Weights of a small GPT-style language model, trained from scratch on English Wikipedia.
Training: a variant of SOAP for these matrices, 650M tokens, 4961 steps.
Each number is 128 + 24 x the weight over its row's rms, rounded and kept within 0 to 255. Layers, rows and columns count from 0. Numbers have three digits each. The size before them is the row's rms in percent of the matrix's.

# q: layer 6 attention query, 256x224, rms 0.0326, rows 169-191, columns 112-223
# k: layer 6 attention key, 256x224, rms 0.0327, rows 169-191, columns 112-223
# v: layer 6 attention value, 256x224, rms 0.0325, rows 128-132, columns 112-223
# o: layer 6 attention output (transposed), 256x224, rms 0.0402, rows 128-132, columns 112-223
q169 093:189113148141145091130142140105144164126070132104175093125084164189096142155122114065185128132111119124107137161128111110149121123128158131097154150166152146132159097135146128157120147155102137131103148146117146124140127126146163139138090150145147161126133123109157150142103104094122111127139157104127115129134128104092103107132102131134
k169 097:134071095126163128138123161128113109156090095148113139128107123117098140102149108101135112102142075152135156155143119157075105140147136111118198124141118178138107147156141139127143085123136129092137127125083116144103109133095148113120116141116088118125119117105156144110149127121136126153138124135147135149148103119123178098126137157138
q170 089:142126106108097147140103119147130177105112142126160078115099132135091105113125107123109151132140118151134128074129092091111132154089163140074128112076134122135089107153127127135160173134114125112135150088144106153125094135139111130101107074120111158135142168099182109177135143141088152104162142159115118123131159103122125183151144156134
k170 093:137090158148104137133115113131082133161115126091101174146098129192154116140114101138162127108112103112116097139163103146101071161118147132157118101138125130144113144088113135158164156151090137150171123118141163162123130125127148107143061150126121133107148134147119116130125127108158162100119126117121114149123073133093127105127128148133
q171 087:132112145077143183132131141172125122109140114137153133103105134136130125112086115124079100121122129093119143109153117137121128141150123131101161159140149156140148134072149139114111091091122137125176124153099115119135117095121112116100110121138099155106129118143137073122120172127154162141123161162107139066129106102107104198115096128123
k171 086:121133138131110115140127134154112126159132146124090145139123144145105111122115110119088140070101087118178141150087148133153140167127096143159127125121134136116125096151158099082149141130111123137128153096119141129124134114166136140089130138142161136080129148143111104122109131141132149137172123155160151111175126170132127158069149104163
q172 097:139143172100138119103153124119133129124125106179127132141145136131168101093153170104119164134092117129113135125119114126170105123100067153094093145139118101116133148159136149104149086123115171146168189120096138090094115089104140101125114138130116161131116145130121113152111163159117154126132122176124133150133120136120130110133047141119
k172 099:094114126122090131120179132139158082123146118110140168163143126117137115092085146129099149120106142092140155145152146120129134108175132137167133175136151113100134105105130130119141108115118158126144138146123123154146137151141152138087125135148127146148102171141122094138073129146115132110116171120132163122125094110104159126094119165104
q173 098:139155116107143113130177145096131148080101120135127173109130140132148154120144146100137123122157095146129108093135164144134147128085117119158126151135078122128116160140117100116113109106146137112121111131129145096112128111109122157144130115157138134121125104164177171139147129172169136122085154142119101132123125098080186066143145115114
k173 096:104116072083186118162154136147148114133113072163134125178125161099133100122135105143135130119105131137110118170142114119133124152110168133131108101095127112101136128160164157147180136094135151136177141127097131112172118114117156112142140134138056127114135128128148111030135156114133114142111138183117127084143103102129108173168121103112
q174 095:142135121127100147135142112138128155178063146098103156168118100133152129099132137156166127111175091111130115164133143162146116141134147102139112128116084137198106155090130132157181115157119136114112157134103156127115115103153100113075158128126122115108147143122098132116112143141165126165126110118107133103104132063112140107173176139150
k174 097:103112109117092127128156124136124164104093147157128129106171118120135182132182157146109146155134115168118136125103116156158119129135130143144095156098126158076103122157167143144113108137141129187083107087118107161118110123111170142172107108116127140117122123172145116147130172134140142104140156114138158132077110104136080161170063114159
q175 098:102152117065125133126116088141133114124138129145140163100132161098153157131120137125116130110127094141130093164127155156126095101110118109208102152149102115187098160111134103146109123144163154096118089120089139108138160128115131137146071089152115124164123156131086138158182148124138133116130165147133143122086138140092147139091159143119
k175 100:081111107127107160118130136094150080135091118176147097133117125094109120118169099162100174124141158109105100143135109131148132135114136184125137108087101061127160124115148142156128150105144138126107146109170138097143149095166116133111134122115122129180120149114136140163121134137147140167133100140132129116100096144078119163139113107180
q176 098:123131148140180136156146126113103157120124126140142132155130124108106089203147117129118144163143138105150106149162140137113127149141111142115126113138118075111115139140121180112118112110129100123139115176117149116165124109112185131146171095154089125160127136133097127130151111152134117091114153134107097129108146113138154117139177154146
k176 104:096107116124117210125118139140121087099164121156120085103152150163111125133106110099100116141135113079098151099166112114156127167117127119124136120098155069144162098160095125091126095115117111109138124124151131135147125166160106185133134116113112119175146142131143129121151111140159181154150107153144113141127117125163131199120129127133
q177 096:177139132113158121171175121077143125139128113092102119100131093134126108168132089178115159087150160133136112127123138136138074137108147147101104141176139171170132120085075117141171116137102170163102140144122143092139130150136137148160111132148148152140143129085159118137130098133116137134137099128113131121141106096127110112116108093091
k177 097:107115174116127135131168098115096152128138140134131162122124122105109151152199136127132150134100154144148202097135136156156128137106137089094117044183112180143132164145098110130143127134147150127156135127164151123116147128104146136103146131115186157098124114104178132115135140105106128084109123139111129154147156104133105137101110103117
q178 082:159127136157127166147099150091134085154118159129120133157128130113130114095126125133108134089046120138152129080087143105098142146122117130100151146106157123101146124093155115145094123150114156117144101131141144145146092147129109091115067140133134117098136140134107152130140121129074137122146082134117108090108111127105164147140109120163
k178 086:122127143127144097116125132133126133171108107113144132099078147113103121151110091092122129114144115165161104109144120127121108180188133104107120130120074148142145184107127087105139168102137094119098133149125146133117144085153094124162114154124123131146117164121102104130143152130162094175129109124145094161107143134124133166106159111177
q179 093:114115133146140142122093127142100119145105128121175106095156101103106111163130145111159097127154082150135140152131114098122146156148095129136106104138111109093168129142104106122137153101174157099101102156145119108151180109135200124149061099143166152135156118109117158128145145100106103130123139114121115094146152114148127118088130088139
k179 098:128120138118146146099142117170178136116166101183148082064109128121138120134067109137105152121098096167123178116119084098082130138137131105159135109152121124135186134120115145162107152091188153134120147109158109114122114118154140158108146076127154085144118132086118147108143116133124131150116132115149128115138118104162117160130107148169
q180 093:107136112137114125145128092127117105139142101108120140165132104151122145109159143102113163115170126114168107121116150129162146141141113082146183112107149141102098129131113148122105158132124148111104074064109144133120105130151156108112141116102164133102117114106101133139164116117131132124144161107096149142123155116108124147124167165139
k180 100:143117091104125180064113115137124097113102119162142129138194170119161131161119118163155150088130118096094144118165105114098121156126108158105140174100083167104136130117128122155139141125134146127146147148155074099151177109129136101121126125118111127111097164150131142125127113137134143155121095129117135159102095124163112089134143149164
q181 092:138122139140150122128138126113141080147083153158135144094165130117075101104148129135134101165121128139138156123101127097108176102160112156116157142116099149121085125128122150138133112123138158124101162103161132112164100162109162162100104167103145103120130157148116121141103157135097114109117132143135159162115115126179104161137115123139
k181 094:128132132099108107150134167118122137141172129175180120182113138107130142113097106129113134139098125128114150168148122105132161111147112129077127141131107134123118144132138151086113084149114097124128072155137122162086120104169112104112103174162115110119123080158129192141166146129116095121108137094104100152134184088122135166094111085133
q182 096:142091127142156096129082125156094158072158130124156135113144162109101116151122086120105148113156115116144115146129124144130158135125155138132087164153120139107136159119098103135154144164140109169101159118147074108131093146136074146107119124134185132104092127084164129119111103130149095155076113131158137145132165123155115132128144081137
k182 099:113137136160112134168105158135135122116126137153111127132101105110147163116169119174127108118094165145115164117132130103129151116126123097131140119160114123153132102176118137172132163145143159108147142164149165173130111124102146151117144107126150132118115105112139136111177082124149130083112127056113145148141134099169118154120104102114
q183 093:114157168139118126115122109098111101145147137159124135153150113145109148134092113142098168117116087127141149121104138100102099151114147158120139128118131132148108105145100085119081090144134101135103103142132149124148108133170131133193154146130125131168102141117132152101158110130144117109093156108131123173091116128114109121079177136104
k183 092:137088124135131145141131109125155128132146104147120111087151106141103115169200130115134131140109115130129126084093111083155130109131101139070171100084110137167100126127100113135161118100138109103106138138147130168137117115137116123157159129117131175151093139107182159114134071132123124096152104130124116116131157169140090105136140118123
q184 092:132122094111150091107158153156102124184144143145112173153141122104107135134138085127126165154123124108128147071198118095142143153174160127090082129081139128094125162152088118124137133159162133142114113147118135155137157175137113123177138133103125105133110120155118121133127111118134091124120137120140094118109181106153111102116180113115
k184 095:154158081105176134143096177111098143101142130154090102158131143175111111136138126124149110065157113191115138123106127114153138081109123100119104150100130087129171161106147138145134152135143114185168137137151097134150153123118122111154117116097175127184098136117124132160115126130125154108150081113151120157123172133188101175150118132130
q185 095:097140124164132175098143151123130096132146114114123150116131119145151159104164136108143128110105135145123080144066154104146103144098143136129149158122116162123120106107159130164098128136114111100144118113154146113120130123120082163148116132115154160151117075113136137218116113082153155142132105148157126118122135132088173129101087124093
k185 097:104152096119133137117160146088139152132146130144142156130139089130110133138144070142117114133153085136171142181131117137141100113108135131111156104137105158150132187136139130173130153132111097172136122162108089124127147099118123125118163114175122096140112118138093111081120184119141104124146136157147150153097079164127116156127124139137
q186 086:159114148108116134146140128099099169101119124173126149146115147112143088106131082123096097098123098146094148122151105133135094150105156126121133101105075142137135145123125171098113099098116107083134094134118136117122172133128144187134167089158149127177103110085141111085132107140128132130108088108141154163088158140130135133103123132158
k186 090:098163147141124153162101130158127117165108157140175114178114164154083100175123129091127097096129153114102134101113140113117141126102103117155118096119136127172135075130166153104125143121156120155117102123129147156141139133101162134136074143145129123152132137126147136100158112120145182123100141136115146081124113113104110084148114129137
q187 096:134158132134129160131132152145107093114121169172116128148102115147180157163156152080160086109121146136135122152150123178149126078143136072163095162143111115181136157143173118122112139137084135143135125127111139126124146093107151142136154129152139141128101106141161165152116142118123133104106126107139120151129104127168133112083134084146
k187 097:098173132071190158144118083144107124079099099144131127104115121130123128131142172129151152110156110140131093124159119124130100144124089126116169089169134110137153105175128113099143080129090130132137126131120149147117143123138153173159157144110096096106116122114072116145138139112106123126126157128123138093108117137161127115159122151150
q188 090:135133130147086149072135148075155114112148140106162116103149109128130154117134107136153132131128122148078114129091100149117164121097166160119100141128087107126092076104121111125138146118117114126143136197108102170120126139134128110107174168103133120131129093166118136120110105138155102123138119117089126126133114133147117107142076105118
k188 093:152150090106129104130134143129148126111117133118115123125117137117069141140115158158159138160114148140090160138151112083156109151137112138103104187133147146103143134132119124115147151132133112119118122158136142118111121121058151161126130120122111112124089147144142101125099096122171117116153154120122113121122142078111201120122115100138
q189 092:144153117146122144128178164137098170118120133123122195130138127176129148130116159148117138118130151151144125152166119120153134135132094135137107127124161137121119104138117071137154115130148155128174124115167148159124101129128141165118128117101125116148155098143097171108082117167097148135135139103107152141096141134117110087114107145134
k189 095:140115110174135137146118163136119142141105129133119106141109080075085043069130147087171125142100133157114132102164159108108099090113132175106128105160144115106109153117102085147117112104151151132201113150118129140136105085088128146131107120142122096124107140103155106095157126138116135124145188132114174122126159093149094088148124126140
q190 099:114169122173118128129104145132111177099130153161126115192152152123121144130107126132122097158141145094110109131095106129145135110125095125144124095068148093151112146133124153119098144157133082150137123105137114105133113094075064114118150096161113086104142128117127127140143132106114109138149094098118107117130100124131175158147136131152
k190 102:073130134168157115122114164111137154071179104121132122076119108141131123145127141150114189102127125132103137130111084093117112110113155128132104174152164111146097133096149166167103141179105104122145091123106127105116120143145092110125154152144136142151126136164107111135130106150135149150127151144132145143113131103090132104094098090148
q191 094:122107134131082141107139120148121113109137143169161131114146151120127136141100173109103111148104050109149153138160152143117129127154101150144119112135172091189142136097156115094119143166102122109090131178171141098083109127111140152130141140170123160113169129116127082143104131141123123122085120148085117095145097126115141074129134121128
k191 097:144138155135124093102134141137145187108115148148115113116111139132132161107108112148144129115121133152093107140127127085113152141136124128139127137166164116141149136133121134095131097094132143108104157135155124115148147099129143121128158155157121125083188151154096106091135103144156140130128091119099125124166111182129143141134121144101
v128 098:167139103118111131148119158126088153156127152080086153149163160108139179143123101129132133115137146168084124143113171182132097093150144131149073130091164139132146108121134131110113082131144123103132142129149130146087115175133162156161128126132155119169140077103094122108141143128146099134112137154158128170147142158103091098164146120152
o128 088:087103155161161087124112109115137140124126096096152118154103102134118101108152136087118160126110093131175143099129132141150134206063108121131152107126098135152079156131152159155120126123132153129134166108106118075148126104137100118133137146119106149117202142152134107158091137104076154123106109088116142116133110121155125129074143103073
v129 095:128098099137111142155134131124108149124144099124111173134127123131159146121176094110128113096146109147190110130152147086100138120130121094173152064074129128127130139089139132118119131088101131099164127145112109154122167119109130124105142153107153138100100138190155101108071132121135134102143169127122169151152121136082131174063156134154
o129 097:125168123157137137095113119118122100135112169137134092121158164098149123125117142125107141143168099145105116167132120154122093142153120181126134176145108113155087104123104098122133146180131146146127180114144099112099164141134154168130130130145114129147111112104117144155149124122154139107120077094128090117069158173150087121166130111160
v130 104:148117125137105125080140137133114158099137097120169169145151147147105116121130071141176088157113078088092119150153122136129131148134159131135081121140118146145125122106087141130098102136106122111103135156132135120122134103132179130128150143103192128155177131118108121155098127112120154129126112105143157154131098148127123151119123153128
o130 104:058124120097106147154078111126116105142074125135131121112115122104130138194141154168118131136123083147155126152159132149119111124148117116129176113132154152160114127102132122133112119125130135129142089134082136129117146155106181128157084124128157153087170092161143108119130106133150123144079165107152141147126171118143107077096140112134
v131 094:098123098096167093150153129091103151117134141138183144166098097158142171135117105120136123114141136118101116145152111115126157148133109121139147130096120119084138143151098145081108107098153107154130136123117129138132118122157132104091113096108118133081121096139122147086098109129132108138141160125133169111098119148131150149166148128149
o131 088:150137178157095147104107057141070122116140115125093126131141141128175066084154156130077132137141132129138144105137111118106141132155146103129123127147117141144157116133083119132171114149144153118151132144122106143131148151114138123150116137157101093107101151132158129152161124131171146162121111180129125148100156107138132109070095124163
v132 103:116150126174128158130134078133101126124104153119187130135109129078121128160159093185160136149097126136165088103141158121108129110127148136159117110120150116100183115142116139123115105064126127188109174103105101151127130112142140129152120150110175150177113109162133115128086157179134113116129125145106129116137103100119103126147105142111
o132 095:108135092111155106093127163135170127154135143122122117121150130164129114104132201084114131128133060156116159122118124100126100106098148113097120157129091106140132135125156098135157143164156118124158154136161140141074114091104107131134127095109122107077097140118142141151128142093144126155163124128173106143074098145109148121150129107140